{
  "n_layer": 16,
  "n_kv_head": 5,
  "vocab_size": 4096,
  "attn_scale": 0.125,
  "parallel_block": false,
  "init_std_qkv": 0.0154,
  "init_std_up": 0.0154,
  "decay_shape": "linear",
  "final_lr_fraction": 0.1,
  "batch_tokens": 262144,
  "dataset": "wikipedia_en"
}
Each number is 200 + 40 x the weight over its row's rms, rounded and kept within 0 to 999. Layers, rows and columns count from 0. The size before them is the row's rms in percent of the matrix's.

# layer 6 attention output (transposed), 320x320, rms 0.0535, rows 315-319, columns 80-159
090,204,185,203,181,187,253,240,202,238,176,146,158,262,158,249,153,214,233,171,219,213,248,161,177,237,185,241,186,172,136,168,183,250,177,165,218,220,289,160,159,241,207,230,212,292,207,272,231,247,207,257,187,191,236,177,285,199,197,220,204,180,140,319,172,229,198,233,259,188,244,216,255,145,281,220,204,176,220,130,209
097,223,222,222,193,239,275,263,156,184,214,166,234,299,149,258,141,207,218,205,169,211,232,128,178,174,173,222,228,177,175,184,233,240,173,186,173,251,174,262,230,154,229,193,177,231,232,204,216,174,191,151,229,184,170,226,179,211,207,173,241,171,206,130,209,161,237,204,240,223,243,194,141,125,159,155,196,187,130,126,231
098,191,244,264,129,137,111,182,181,208,128,191,256,219,229,125,260,189,253,200,175,178,198,174,183,202,182,201,225,243,142,187,162,171,177,163,138,260,244,210,230,193,207,204,220,218,179,236,212,180,160,172,251,231,149,213,184,278,97,202,228,229,108,211,161,188,304,206,137,180,289,171,105,215,154,272,207,225,172,158,131
098,235,154,196,133,165,218,185,164,154,182,247,235,196,237,193,208,260,278,186,207,201,245,278,182,226,188,214,137,211,228,234,196,207,210,271,251,196,204,243,220,236,236,217,229,171,156,133,153,214,245,181,270,127,202,276,133,202,152,224,166,172,193,161,174,230,221,121,181,208,153,206,206,192,151,169,215,168,176,124,258
096,144,201,186,183,178,177,219,285,235,145,186,103,127,205,208,236,174,190,152,203,267,170,169,204,167,152,252,215,237,190,153,178,191,164,165,184,216,211,187,182,210,235,190,161,201,248,183,211,195,157,182,208,255,219,168,206,194,265,244,234,172,244,230,205,230,181,187,236,212,217,214,287,194,155,177,247,223,246,153,186
# layer 6 attention value, 320x320, rms 0.0606, rows 316-319, columns 80-159
101,306,201,199,162,215,149,237,144,180,184,205,147,246,253,121,184,234,255,186,233,230,237,193,263,219,156,249,219,232,182,209,131,268,223,171,231,191,160,227,217,165,161,235,196,179,206,170,101,181,192,248,167,136,279,241,157,215,173,230,241,207,217,179,201,121,202,165,240,211,178,192,299,192,133,160,219,249,198,171,180
101,208,194,216,224,153,207,178,206,239,287,211,197,205,134,179,176,217,216,141,204,174,175,192,238,265,229,271,220,239,281,178,218,228,189,223,185,180,166,179,234,192,246,247,194,242,206,201,150,190,186,179,132,193,184,163,192,194,306,158,186,175,231,174,160,242,172,178,200,248,161,160,149,189,177,165,223,294,283,260,229
093,208,176,227,296,232,250,215,169,180,227,230,150,216,184,233,190,158,113,217,251,194,177,210,303,297,186,214,192,180,149,259,140,179,299,216,251,210,196,167,204,196,222,208,163,167,213,158,197,249,112,261,202,290,265,202,214,267,262,190,208,176,152,242,210,139,169,281,191,116,177,211,168,262,192,137,137,270,221,149,181
097,210,182,225,167,219,122,253,197,215,176,111,261,257,226,236,187,164,165,205,236,227,188,253,217,143,214,241,180,263,231,230,176,237,246,284,219,193,182,261,128,190,185,203,209,205,261,174,266,170,179,120,206,210,208,190,186,157,143,156,219,170,222,220,217,221,260,245,222,212,261,245,157,212,191,135,212,217,251,198,201
# layer 6 MLP gate, 640x320, rms 0.0773, rows 0-26, columns 80-159
108,189,193,148,139,195,225,179,197,224,188,174,184,193,272,305,193,178,227,217,214,170,200,166,182,236,205,290,191,228,214,149,208,169,255,222,216,132,163,209,188,232,230,205,209,226,221,182,193,173,235,255,225,268,127,247,219,250,207,223,188,153,193,207,186,199,185,203,202,182,261,79,157,249,208,218,160,230,213,231,200
095,187,244,160,190,196,252,195,260,197,230,234,156,198,170,181,149,237,270,193,143,230,155,260,191,193,197,188,226,255,213,210,210,194,154,180,195,181,200,206,173,298,231,164,185,154,177,132,198,239,212,236,206,184,237,238,165,241,167,229,228,220,196,156,220,220,229,190,267,181,211,166,179,249,201,232,211,157,183,169,252
099,171,200,230,201,163,194,248,176,267,229,230,220,217,193,154,239,232,237,153,212,191,183,220,219,198,216,208,244,160,168,114,218,173,225,250,235,122,218,172,262,228,236,189,200,179,106,174,157,182,243,217,170,198,139,182,233,277,209,208,170,174,181,208,185,187,176,109,198,205,224,229,225,145,162,179,160,181,220,180,207
098,215,196,208,247,193,220,297,229,129,246,154,228,220,146,253,288,200,202,185,182,279,213,175,197,156,193,148,161,277,149,249,222,271,197,136,224,255,208,188,143,119,192,179,125,198,264,277,170,199,259,229,215,219,261,195,233,210,203,275,220,192,225,203,223,199,170,199,199,211,200,249,227,169,192,148,236,250,262,181,134
102,204,178,181,220,161,253,248,251,140,167,154,215,240,257,204,108,172,290,219,203,159,290,269,264,240,293,194,119,208,224,143,195,231,184,191,256,175,247,180,127,232,213,147,223,233,245,167,152,198,200,165,171,173,217,174,114,183,209,210,195,219,250,174,204,161,202,94,197,182,192,133,200,226,194,189,190,202,234,252,181
100,206,137,238,213,155,140,143,225,153,228,213,186,128,236,123,165,207,174,227,276,178,234,228,181,198,143,244,178,206,222,187,225,169,206,212,163,186,294,272,285,195,203,226,256,206,167,255,108,173,231,112,187,210,214,157,221,253,169,219,126,218,212,176,184,198,195,244,228,277,279,211,162,212,70,175,180,210,123,219,226
092,219,193,216,199,179,169,221,189,166,264,171,176,190,251,211,190,157,227,224,126,199,212,277,218,199,177,167,145,181,186,196,194,216,163,208,232,145,219,207,162,238,275,180,184,125,242,174,207,133,286,152,208,169,121,283,144,186,185,110,206,231,183,138,293,185,267,221,203,234,235,217,165,174,126,132,238,143,230,215,217
098,134,209,112,198,214,274,181,230,139,262,208,176,202,193,193,181,151,165,138,281,200,176,208,214,217,274,260,233,221,216,274,180,226,243,198,213,208,217,208,127,154,181,259,181,250,206,163,148,234,213,211,213,211,254,153,219,188,200,263,225,215,205,313,194,229,181,219,125,182,204,280,170,220,205,217,213,208,222,222,211
096,201,152,143,155,164,164,206,288,134,189,202,128,116,204,140,208,169,142,187,87,193,144,251,212,237,194,276,175,121,202,183,186,230,227,127,180,214,168,259,168,275,190,166,143,155,282,106,167,137,121,240,136,147,139,215,181,232,183,181,136,194,203,190,240,212,124,257,133,184,249,156,207,230,188,160,192,268,193,135,211
099,150,169,205,265,182,181,200,169,172,197,169,203,230,213,218,241,195,223,77,230,225,171,178,150,220,243,230,205,279,278,143,284,246,215,228,277,197,196,157,216,213,304,143,197,162,126,212,186,108,194,205,202,214,228,203,231,236,172,156,185,199,214,209,204,135,201,174,185,177,166,271,223,162,156,267,236,194,215,182,189
100,243,223,196,239,174,217,158,266,149,164,153,238,225,193,181,166,170,180,207,194,220,213,134,123,220,178,184,221,182,229,215,248,141,191,260,176,180,199,211,220,206,168,136,200,213,205,271,150,278,230,187,272,196,226,196,223,205,156,217,127,267,188,163,172,202,269,210,231,202,221,225,148,215,260,249,195,277,206,142,144
105,141,230,184,182,273,237,153,191,195,308,154,174,193,226,208,217,154,224,152,176,209,191,196,214,305,239,199,188,226,189,192,248,216,171,204,214,227,169,208,269,169,187,199,200,255,241,192,135,183,156,200,237,170,161,222,182,213,236,215,189,169,189,265,235,251,153,207,189,167,270,176,294,185,165,230,196,216,176,266,282
107,166,237,240,213,233,147,194,237,253,250,200,122,175,179,251,193,193,249,215,129,188,201,307,235,175,175,212,248,186,279,163,151,209,143,179,247,182,177,151,310,238,197,214,151,226,177,185,230,258,207,185,223,177,201,151,239,256,161,198,225,173,201,200,221,170,227,203,200,198,194,272,236,202,207,202,156,155,218,151,187
101,183,131,233,243,177,261,205,191,229,179,156,176,190,218,241,246,221,240,216,245,188,214,222,169,267,216,193,187,194,256,211,190,225,237,149,180,196,291,169,275,153,245,215,173,222,161,210,214,335,179,185,220,217,203,196,237,165,205,193,160,142,227,172,112,180,163,201,180,192,206,169,174,238,211,197,312,176,171,239,183
100,174,235,233,227,165,204,215,188,187,207,230,197,241,197,98,220,209,234,181,242,220,168,240,153,142,193,205,252,149,221,233,229,201,172,212,234,265,188,197,208,200,189,267,221,173,158,194,194,203,195,244,283,212,259,239,157,202,203,220,164,143,204,228,244,218,176,208,216,230,162,208,156,150,191,161,223,202,196,216,184
098,167,150,218,228,259,197,186,210,193,202,161,143,176,246,180,157,192,155,222,240,195,219,215,156,112,135,182,274,230,237,287,182,245,160,232,225,190,237,136,210,251,198,175,199,180,223,222,191,291,157,147,170,278,131,210,116,204,255,256,246,195,233,197,177,261,173,249,241,163,207,166,217,196,161,207,146,202,218,196,208
100,245,236,260,187,217,166,144,173,237,164,209,203,157,245,215,207,209,199,172,183,218,237,224,196,183,279,196,215,242,248,258,159,146,191,159,146,199,239,153,176,194,173,243,205,133,206,213,234,189,180,167,229,158,191,138,206,238,168,186,213,216,151,184,173,188,250,208,183,124,189,181,263,189,177,216,168,150,221,184,236
110,240,202,141,190,224,142,292,166,247,214,235,246,202,164,196,198,241,197,210,167,205,127,214,197,223,286,204,225,191,200,256,276,192,249,130,257,215,179,150,209,263,206,253,220,159,220,198,218,195,231,168,220,223,197,214,143,197,167,152,221,206,186,206,197,197,148,213,218,181,124,206,305,252,187,205,318,163,226,212,171
092,245,160,265,223,242,244,171,178,202,200,165,231,285,204,183,158,263,186,230,144,127,263,291,166,190,154,203,208,260,185,195,292,234,193,140,208,237,233,194,163,227,253,295,194,201,173,161,162,103,164,195,152,172,171,190,221,277,179,230,239,225,212,188,193,188,156,189,225,198,216,155,153,168,213,224,203,308,257,190,237
094,153,183,216,158,193,239,184,275,161,226,147,156,158,176,198,197,174,179,200,217,162,223,201,185,162,171,169,229,221,237,126,222,211,269,228,212,176,147,193,171,183,167,227,243,288,286,224,159,159,217,175,180,248,203,171,199,211,220,214,148,184,172,150,141,226,159,238,270,238,187,231,174,211,253,208,254,270,193,149,226
095,268,222,257,229,163,180,251,219,158,280,145,219,208,237,249,130,130,226,270,216,229,259,183,166,122,219,201,173,202,148,169,241,193,243,220,222,214,197,209,133,246,163,171,165,168,246,248,187,196,221,234,220,217,269,216,238,229,196,172,203,207,203,162,179,201,160,199,190,253,192,221,141,216,181,283,155,113,304,185,196
100,195,245,208,206,97,204,179,231,186,170,267,175,261,316,240,171,175,107,178,174,177,195,239,193,238,186,233,263,204,194,213,154,231,170,224,194,234,156,213,244,225,220,185,193,170,242,174,173,158,195,200,274,279,172,237,204,223,186,152,161,240,248,173,213,288,156,222,214,223,271,213,277,184,187,169,166,185,182,157,193
098,171,101,184,252,170,189,190,228,151,218,221,236,159,229,312,207,209,175,184,214,246,256,205,252,221,125,201,218,195,190,185,174,153,195,196,147,229,205,221,290,245,185,180,147,222,243,108,259,155,182,232,188,208,181,217,207,226,157,288,239,258,139,195,113,226,217,162,195,214,201,181,179,230,243,218,221,209,214,213,202
103,173,187,178,184,239,191,184,275,189,160,162,218,148,177,219,197,211,173,180,198,139,162,268,146,147,118,191,142,209,239,196,154,237,115,176,231,198,156,201,137,219,224,291,285,197,242,185,234,225,248,179,193,203,183,248,219,165,164,211,251,217,241,158,179,119,257,169,232,203,165,178,192,167,209,201,157,223,143,197,206
101,223,254,181,202,186,217,193,250,227,252,181,283,207,187,196,197,202,194,172,152,266,181,177,160,194,132,223,260,158,237,207,182,202,167,220,230,94,174,162,209,229,213,223,294,187,183,241,265,219,184,185,169,197,189,201,196,181,244,269,241,196,155,225,224,241,175,195,170,231,331,175,201,183,204,234,192,198,190,182,138
106,149,230,216,188,136,190,213,168,198,184,267,244,274,141,234,237,175,205,217,186,187,157,277,164,207,122,189,208,233,262,212,203,232,243,177,209,127,167,202,209,190,176,262,236,187,191,256,164,233,236,185,206,247,243,118,156,239,224,169,310,138,231,207,211,267,169,236,193,190,243,217,161,200,146,231,231,196,221,233,207
103,229,201,172,202,217,210,216,173,198,241,276,179,177,244,191,158,211,168,227,154,214,185,200,141,207,170,165,156,196,186,195,248,148,167,249,153,226,170,145,225,191,314,111,133,193,140,211,147,209,177,195,151,201,176,168,230,202,207,276,183,159,137,191,195,163,199,247,207,254,241,182,157,271,235,200,212,192,176,226,181
# layer 6 MLP up, 640x320, rms 0.0777, rows 0-25, columns 80-159
101,237,193,160,277,163,208,225,201,138,207,254,262,243,84,179,219,129,185,256,212,293,196,237,265,171,202,170,198,258,200,259,206,172,178,247,197,181,186,200,205,158,107,195,148,149,139,228,173,295,212,222,119,227,201,173,258,204,151,159,208,247,150,170,203,215,189,199,185,179,230,233,148,184,210,282,148,216,142,264,197
092,224,295,211,214,234,120,118,228,123,177,177,131,199,209,257,229,213,240,208,191,216,172,153,213,147,202,162,148,195,222,255,209,211,218,207,157,171,192,193,164,213,236,149,160,130,161,194,233,154,233,245,261,175,221,234,245,232,144,257,252,236,247,105,208,232,242,216,222,185,137,215,235,235,215,282,163,175,214,218,192
100,200,164,230,243,180,198,191,223,235,251,217,240,280,170,121,262,144,199,128,264,158,153,169,222,241,195,197,142,164,243,201,205,218,284,281,245,174,217,288,224,140,249,151,178,219,238,114,188,150,210,207,210,202,236,146,218,152,238,211,248,163,161,226,194,228,215,164,157,198,195,177,189,198,167,119,128,172,204,219,197
103,197,212,133,161,180,183,143,150,205,195,153,196,211,252,183,162,234,198,139,161,214,195,142,218,208,246,264,202,201,190,172,138,190,180,231,191,197,135,127,183,211,223,217,220,168,94,192,207,243,191,146,195,201,144,201,208,258,207,157,219,241,280,203,211,188,169,167,192,129,222,209,218,223,271,156,196,152,161,219,213
094,235,270,203,204,220,230,202,178,182,213,215,291,228,150,213,202,175,152,266,177,128,127,174,207,99,236,172,167,125,185,220,228,224,175,192,154,190,154,194,170,176,141,173,208,184,147,239,123,230,150,146,220,187,209,208,225,232,261,177,273,230,135,224,237,260,247,216,167,181,109,157,204,200,194,224,120,207,121,198,140
102,187,164,227,245,230,173,192,186,199,144,254,205,235,250,223,183,209,220,193,182,215,192,216,162,196,151,166,134,221,150,246,242,114,125,150,194,172,168,164,159,258,206,170,183,165,210,148,232,236,147,236,194,171,238,170,208,167,173,211,276,188,167,195,203,271,175,271,247,137,143,205,195,150,262,190,228,198,243,225,175
104,134,285,238,177,154,291,247,196,179,210,223,171,200,179,206,190,239,204,214,201,191,246,206,286,203,213,175,186,145,212,301,235,208,141,142,190,173,231,227,261,209,178,240,144,212,181,189,181,204,233,212,187,319,221,213,145,217,213,151,181,207,211,184,200,246,196,198,187,138,130,310,184,225,216,216,191,197,225,190,231
093,156,190,200,170,251,194,184,256,158,135,248,161,182,217,220,169,213,162,159,225,153,263,225,132,151,199,130,241,237,193,178,205,296,169,215,184,167,185,239,246,84,188,275,213,203,177,145,307,259,312,210,196,250,170,157,241,234,180,203,163,205,185,183,205,223,245,247,184,205,182,219,224,198,216,201,204,206,154,283,265
098,237,212,184,212,172,166,217,160,272,188,155,179,194,146,207,271,178,185,199,209,266,272,199,243,229,227,170,195,226,203,240,165,222,139,174,203,205,249,179,183,191,118,195,187,169,233,226,150,212,140,199,154,179,266,179,225,192,200,275,114,189,215,249,222,195,159,204,211,246,210,184,191,213,205,230,206,229,136,227,216
095,221,250,83,203,215,99,242,190,175,193,161,184,244,176,172,299,235,173,196,161,218,173,219,140,184,153,93,208,179,182,117,218,184,193,139,208,212,168,251,170,163,198,214,216,135,149,174,276,192,183,155,219,239,221,238,206,194,188,157,233,169,174,216,152,225,202,249,172,194,214,216,157,212,184,149,205,245,263,214,170
100,174,192,200,231,236,199,242,247,206,228,223,256,228,173,176,220,201,149,185,245,198,169,199,184,176,168,137,189,205,190,166,288,179,254,252,255,217,149,178,218,162,153,206,247,225,208,199,260,204,248,213,177,174,217,225,138,205,208,191,139,225,247,133,221,195,257,258,276,178,165,247,299,231,214,89,157,222,203,215,225
099,156,223,145,238,180,131,152,193,207,145,158,156,255,206,154,168,202,242,278,181,176,228,184,177,175,190,120,182,237,195,244,195,248,202,165,213,181,256,199,164,130,257,153,183,244,58,196,216,269,208,158,202,231,127,230,160,216,137,186,204,204,219,136,178,151,184,125,203,196,190,200,209,210,129,204,157,235,210,147,129
106,194,171,245,166,275,157,113,221,245,189,155,158,227,213,163,142,162,137,161,142,140,208,206,200,230,211,239,245,192,198,194,199,218,235,223,268,177,206,178,274,195,195,225,263,234,203,162,190,117,197,134,193,161,284,160,278,222,170,182,218,225,247,177,194,209,192,193,201,202,166,194,193,185,165,305,273,162,184,130,210
099,274,249,253,188,173,174,196,202,227,249,196,153,207,231,193,196,192,219,151,314,180,202,225,234,198,144,174,121,174,176,202,180,133,207,282,184,157,214,121,205,248,190,249,199,176,189,99,139,162,213,204,162,168,216,183,189,226,187,198,211,188,196,235,209,199,204,218,232,187,192,208,260,130,265,256,234,220,195,163,157
096,269,241,194,285,163,177,214,196,271,204,240,155,250,178,150,192,237,172,145,191,236,149,211,169,258,274,224,171,297,153,211,144,231,159,212,245,253,132,182,227,228,209,222,215,185,190,218,122,224,207,233,147,98,195,156,215,192,216,161,244,214,100,286,159,166,180,194,192,258,180,204,177,171,194,204,225,200,144,170,142
099,106,254,210,271,236,109,213,181,257,207,184,184,186,251,173,210,125,178,204,184,169,223,164,185,153,209,201,177,118,276,231,222,229,202,135,220,185,175,178,219,106,148,187,178,187,222,161,192,194,110,176,206,231,175,161,183,176,164,220,201,241,256,264,246,234,200,191,237,168,226,247,211,245,266,215,236,251,174,242,166
101,228,180,153,193,184,202,231,137,234,149,117,193,186,197,145,217,215,233,232,263,221,259,192,243,152,220,209,182,186,143,172,163,135,195,240,154,259,227,232,202,230,207,126,278,204,209,249,237,178,175,230,224,150,158,163,230,128,161,198,186,199,169,172,197,214,212,216,124,163,269,270,226,161,172,326,206,176,259,167,217
100,231,133,238,167,215,147,261,257,209,234,173,228,257,232,250,221,153,210,257,175,192,224,221,187,213,160,192,218,236,220,255,188,211,197,197,228,235,219,172,255,229,225,185,237,218,237,198,246,207,207,230,163,197,182,231,223,238,182,231,213,183,158,202,134,306,231,229,308,178,167,185,243,200,193,168,249,150,234,154,211
098,146,168,285,197,215,103,246,252,236,159,209,217,216,174,245,160,174,212,194,195,237,196,213,273,227,180,180,174,191,225,207,218,166,188,210,238,154,171,181,242,163,218,184,211,190,166,205,212,169,235,214,197,143,261,250,261,171,197,158,208,213,178,274,271,255,227,246,120,179,156,245,210,183,184,166,265,199,213,169,215
101,207,197,199,263,191,229,147,228,257,214,259,129,202,127,166,233,187,315,198,164,213,142,125,191,245,208,259,177,269,203,213,182,130,208,197,191,178,285,176,233,191,191,194,227,224,211,203,184,216,273,236,171,176,138,214,248,207,209,243,204,233,224,220,242,183,222,240,200,202,199,153,202,171,176,209,301,232,177,248,197
097,194,249,224,183,207,234,232,241,198,195,198,174,125,229,185,164,181,180,253,207,196,174,203,212,233,183,237,221,206,223,170,187,223,240,132,117,193,233,231,181,183,210,189,167,253,160,154,230,134,198,242,229,164,239,269,191,216,166,185,221,219,267,173,227,229,271,214,181,259,181,179,110,194,261,207,259,219,187,120,243
101,216,262,226,234,180,203,234,209,149,119,229,225,195,222,176,234,230,200,274,222,150,175,243,190,170,223,298,215,155,200,249,216,296,142,222,178,182,206,177,205,248,246,229,205,296,217,201,233,204,246,161,158,161,222,167,176,167,234,219,282,223,203,225,145,240,240,165,166,233,214,159,174,273,208,210,226,207,186,199,213
095,207,174,190,192,171,177,254,175,142,178,180,196,198,210,269,194,193,224,206,169,166,265,179,234,255,185,128,187,240,181,271,117,191,156,141,146,266,216,254,194,195,186,210,143,144,218,116,110,156,254,225,216,256,174,233,192,255,170,283,167,218,220,187,162,221,186,174,201,134,232,251,158,213,201,235,143,244,211,150,197
097,251,204,192,246,231,159,190,263,196,188,276,194,246,281,156,186,181,184,184,149,159,181,175,216,231,233,209,219,230,179,219,180,223,241,148,173,156,269,233,166,252,202,154,156,264,190,220,224,109,215,195,218,230,153,162,183,186,223,167,168,240,283,221,116,220,195,222,194,229,195,225,224,199,219,273,180,283,215,257,250
099,223,145,148,249,276,288,173,182,205,175,171,295,205,179,163,235,225,155,146,180,209,224,155,270,220,201,159,206,81,119,226,239,193,219,214,235,219,214,151,224,187,206,196,227,209,210,191,253,108,143,185,242,262,259,253,265,171,211,188,229,208,142,173,167,230,174,178,155,190,211,199,220,203,275,184,214,203,170,202,259
102,238,243,206,164,238,204,227,223,159,207,187,168,178,193,225,154,219,153,154,195,236,209,200,210,199,175,186,171,167,187,233,256,159,225,177,254,172,190,147,215,251,202,251,216,215,235,192,120,268,230,245,145,188,229,257,191,185,275,227,188,169,162,198,202,101,149,236,197,261,157,228,170,277,146,212,164,178,225,200,165
# layer 6 MLP down (transposed), 640x320, rms 0.0697, rows 0-25, columns 80-159
104,241,176,206,210,112,234,183,193,168,177,221,207,213,111,196,177,241,207,279,216,224,192,159,132,203,241,182,148,219,193,259,136,283,177,219,179,291,173,234,252,101,157,246,123,216,169,256,189,182,200,184,172,240,243,203,156,176,146,144,215,230,222,214,227,172,266,210,215,106,159,174,155,231,185,238,142,164,250,139,188
094,219,246,205,192,137,137,281,226,211,156,232,210,191,291,238,234,219,256,267,85,233,143,81,154,176,138,172,127,311,224,233,242,150,226,225,214,207,206,215,81,266,234,234,309,175,162,189,241,238,180,200,144,195,180,195,184,224,200,189,179,153,238,218,224,206,164,204,222,204,185,176,143,188,171,200,180,181,145,191,219
099,199,273,188,190,262,218,214,261,255,201,206,268,201,213,130,184,250,192,206,148,206,148,153,163,219,167,169,162,143,164,168,202,188,259,216,186,255,179,140,176,115,242,215,211,203,252,221,263,183,185,158,192,191,174,177,133,232,139,201,95,211,232,169,195,151,171,116,198,255,154,284,63,233,158,204,171,219,262,222,185
105,242,116,167,167,232,227,170,216,122,202,224,193,159,198,206,218,219,137,233,155,146,199,222,206,215,239,259,221,194,150,248,269,282,196,194,196,235,220,182,257,181,173,178,231,195,214,223,177,255,221,236,204,190,153,206,172,243,228,127,138,238,243,201,150,267,225,142,186,259,206,188,234,218,191,264,142,263,180,267,201
100,169,256,197,197,141,250,216,190,201,139,233,162,209,169,265,157,203,172,215,257,212,193,129,145,220,112,183,149,181,179,176,244,237,221,232,264,173,227,200,230,140,187,180,126,166,185,199,199,192,185,154,218,192,225,204,137,234,131,99,235,209,125,191,148,233,225,205,165,187,178,190,235,156,180,136,189,196,105,124,231
102,196,201,215,210,165,158,119,242,206,138,228,168,169,208,226,134,210,156,223,195,225,149,242,250,128,227,165,142,209,215,178,204,209,168,218,118,218,176,219,240,188,222,194,144,177,106,194,166,142,188,192,219,175,209,191,192,172,244,131,164,190,275,187,243,284,185,159,218,260,185,160,209,277,184,169,227,135,149,69,182
097,188,181,133,211,156,207,203,215,157,153,186,258,157,220,152,277,155,229,217,248,99,244,235,264,265,207,204,130,170,192,263,242,215,238,229,199,212,256,222,202,193,260,173,205,172,184,152,189,203,196,123,254,237,227,173,160,135,214,90,201,205,147,160,210,185,189,226,196,210,152,236,224,148,206,202,175,159,217,187,193
098,214,240,176,146,245,219,243,141,239,223,183,199,163,220,244,198,203,140,156,226,118,220,148,139,205,228,179,167,206,154,278,193,209,251,218,199,184,239,244,230,255,200,177,221,217,159,156,230,183,194,169,194,190,173,183,221,256,260,192,209,239,192,192,172,283,217,286,152,134,203,208,254,244,211,169,151,205,214,222,233
103,238,181,155,199,141,239,188,140,170,211,159,144,172,158,148,214,168,242,170,183,151,184,190,142,233,195,266,131,260,175,205,213,166,215,185,270,105,272,174,153,184,178,205,200,136,212,322,201,170,169,193,228,171,244,188,145,140,235,188,268,254,115,261,231,232,203,206,239,239,209,281,237,222,217,230,193,220,264,175,215
103,206,214,238,212,85,238,227,150,209,212,230,216,162,223,180,202,289,235,160,178,191,190,209,276,229,157,229,216,182,153,173,189,179,189,301,191,198,232,199,89,234,231,218,165,167,201,169,152,227,123,148,185,204,222,255,256,206,243,228,149,200,203,199,287,164,241,198,250,115,200,194,237,186,133,245,200,166,127,215,170
102,219,159,155,176,214,134,92,209,164,182,157,212,254,217,183,181,248,186,184,191,225,218,174,268,221,247,306,292,206,241,190,170,219,197,222,244,104,206,179,208,195,191,183,160,212,224,241,227,133,189,215,259,223,201,256,234,221,167,251,223,204,225,187,197,254,176,171,296,139,156,217,174,132,205,232,254,182,153,231,164
106,176,273,172,196,145,149,186,200,221,151,176,202,229,175,208,220,266,213,225,217,208,287,222,237,175,242,238,150,237,133,183,126,188,174,190,167,260,207,174,187,57,229,165,172,234,228,208,158,187,187,213,185,247,215,130,264,242,216,152,188,160,166,159,206,213,209,182,184,194,233,202,241,173,175,115,159,158,270,179,185
103,207,222,224,154,152,237,216,150,243,182,200,161,142,224,222,139,190,242,228,194,175,167,135,194,189,206,185,227,191,226,180,173,229,166,268,242,241,213,243,221,210,177,205,229,200,161,198,149,180,219,99,211,175,201,154,211,226,143,247,247,211,140,221,149,207,103,213,181,212,214,208,151,154,116,202,150,215,166,256,224
099,165,235,176,210,215,138,202,247,101,223,133,284,186,181,179,213,212,225,213,152,182,93,295,211,180,181,217,207,233,234,322,153,251,239,232,226,200,163,189,261,170,166,242,172,232,201,270,181,179,148,108,154,168,179,162,187,201,177,223,227,201,165,207,250,240,206,240,200,83,206,240,217,181,135,219,198,193,201,186,161
100,215,174,136,239,167,183,271,242,156,195,244,242,261,211,215,220,182,200,202,206,176,229,182,238,246,286,203,185,210,227,198,204,181,189,240,238,216,289,192,213,155,175,155,157,184,251,236,195,236,201,183,217,166,196,224,160,258,188,168,205,230,140,197,172,196,231,173,156,266,239,158,194,204,160,187,229,255,276,198,257
101,210,202,210,185,196,130,165,200,239,217,251,176,210,172,239,169,155,153,333,214,224,150,212,203,233,227,236,239,177,219,209,282,164,190,171,165,216,224,136,183,216,200,203,227,232,214,212,104,184,166,179,133,206,198,270,175,248,225,281,243,184,213,181,201,254,198,198,162,142,271,179,190,146,233,282,162,146,251,229,213
097,90,185,242,237,83,175,171,148,190,157,176,242,203,263,160,180,213,191,180,198,216,160,251,228,230,147,135,219,216,202,206,261,184,113,185,241,197,230,157,231,217,183,217,181,116,243,147,193,226,93,183,105,181,165,192,244,184,193,194,207,161,156,282,276,127,211,146,268,160,219,207,192,201,218,214,224,220,159,208,149
099,201,247,200,257,153,124,241,201,249,116,261,140,182,156,213,276,212,171,149,283,257,189,267,119,204,137,152,145,282,186,171,169,244,265,190,184,212,200,180,238,217,207,276,212,167,194,261,157,235,164,172,212,193,195,210,111,136,158,190,161,163,190,233,200,214,150,204,291,201,194,146,177,256,184,196,248,202,182,208,182
090,219,165,183,192,123,180,131,188,196,186,195,182,181,133,194,193,198,177,191,203,182,274,248,208,213,201,156,161,245,129,234,202,185,209,210,222,165,225,252,156,271,116,189,136,247,203,215,130,185,206,182,250,216,172,220,132,208,237,205,245,230,261,154,172,177,181,198,195,152,199,228,208,238,180,214,177,191,155,254,142
102,268,233,169,235,234,223,199,126,206,216,253,196,203,201,245,226,127,189,191,237,265,252,131,174,252,166,254,165,226,226,154,220,180,169,141,185,224,225,220,202,221,239,151,224,159,217,267,204,226,164,223,198,205,287,176,186,215,190,198,171,195,244,212,236,239,239,177,253,177,198,140,193,215,157,157,170,181,222,252,213
098,228,187,270,187,198,209,210,222,273,180,219,239,192,195,131,207,201,184,180,211,211,175,178,160,201,207,206,261,195,163,200,160,150,113,212,200,246,208,176,241,199,203,148,190,265,186,226,216,189,181,241,317,190,93,185,231,160,205,210,223,211,319,212,180,251,202,215,167,172,235,191,228,214,217,217,186,189,180,171,274
101,209,200,138,174,190,198,216,168,117,162,253,271,193,212,176,164,152,220,199,286,167,145,186,232,224,207,257,175,258,178,193,201,240,207,208,133,171,166,268,282,226,162,151,207,231,160,160,133,256,145,132,226,205,183,224,149,197,239,207,197,236,192,196,269,234,218,269,264,222,208,287,186,235,168,273,238,148,282,142,240
098,201,191,235,163,193,218,206,219,204,179,229,207,223,198,236,288,184,246,234,206,284,217,215,176,182,227,182,184,233,233,202,178,173,96,186,265,259,226,110,87,183,181,231,159,165,173,194,198,221,186,260,319,183,169,193,296,239,248,222,278,226,160,159,171,214,229,272,180,186,216,214,195,181,172,195,184,189,243,212,245
100,215,184,231,239,175,232,181,267,149,208,194,192,167,230,145,221,206,184,207,80,194,174,229,171,176,134,157,197,216,241,203,274,220,160,212,123,253,227,237,233,226,251,139,235,123,136,225,297,215,204,205,199,221,204,237,172,176,145,200,147,211,150,239,201,220,166,214,174,145,134,179,207,208,304,253,191,205,173,224,207
102,214,130,222,128,228,238,185,193,206,225,182,199,151,195,263,230,169,168,191,189,248,207,252,236,275,200,181,188,154,189,230,130,95,244,272,278,205,206,140,183,218,228,245,190,177,198,232,181,210,162,202,143,194,195,161,157,247,198,208,276,213,207,215,316,250,200,179,221,203,299,108,255,203,260,252,271,246,171,226,219
102,197,219,171,180,221,136,208,142,170,191,133,191,133,246,190,183,208,161,115,194,155,160,207,208,200,274,268,177,198,224,244,185,268,206,222,230,200,223,186,249,106,202,232,179,163,130,166,219,191,163,258,175,203,264,116,198,245,161,238,145,187,239,216,158,134,174,160,212,179,165,183,135,231,216,206,174,222,248,156,250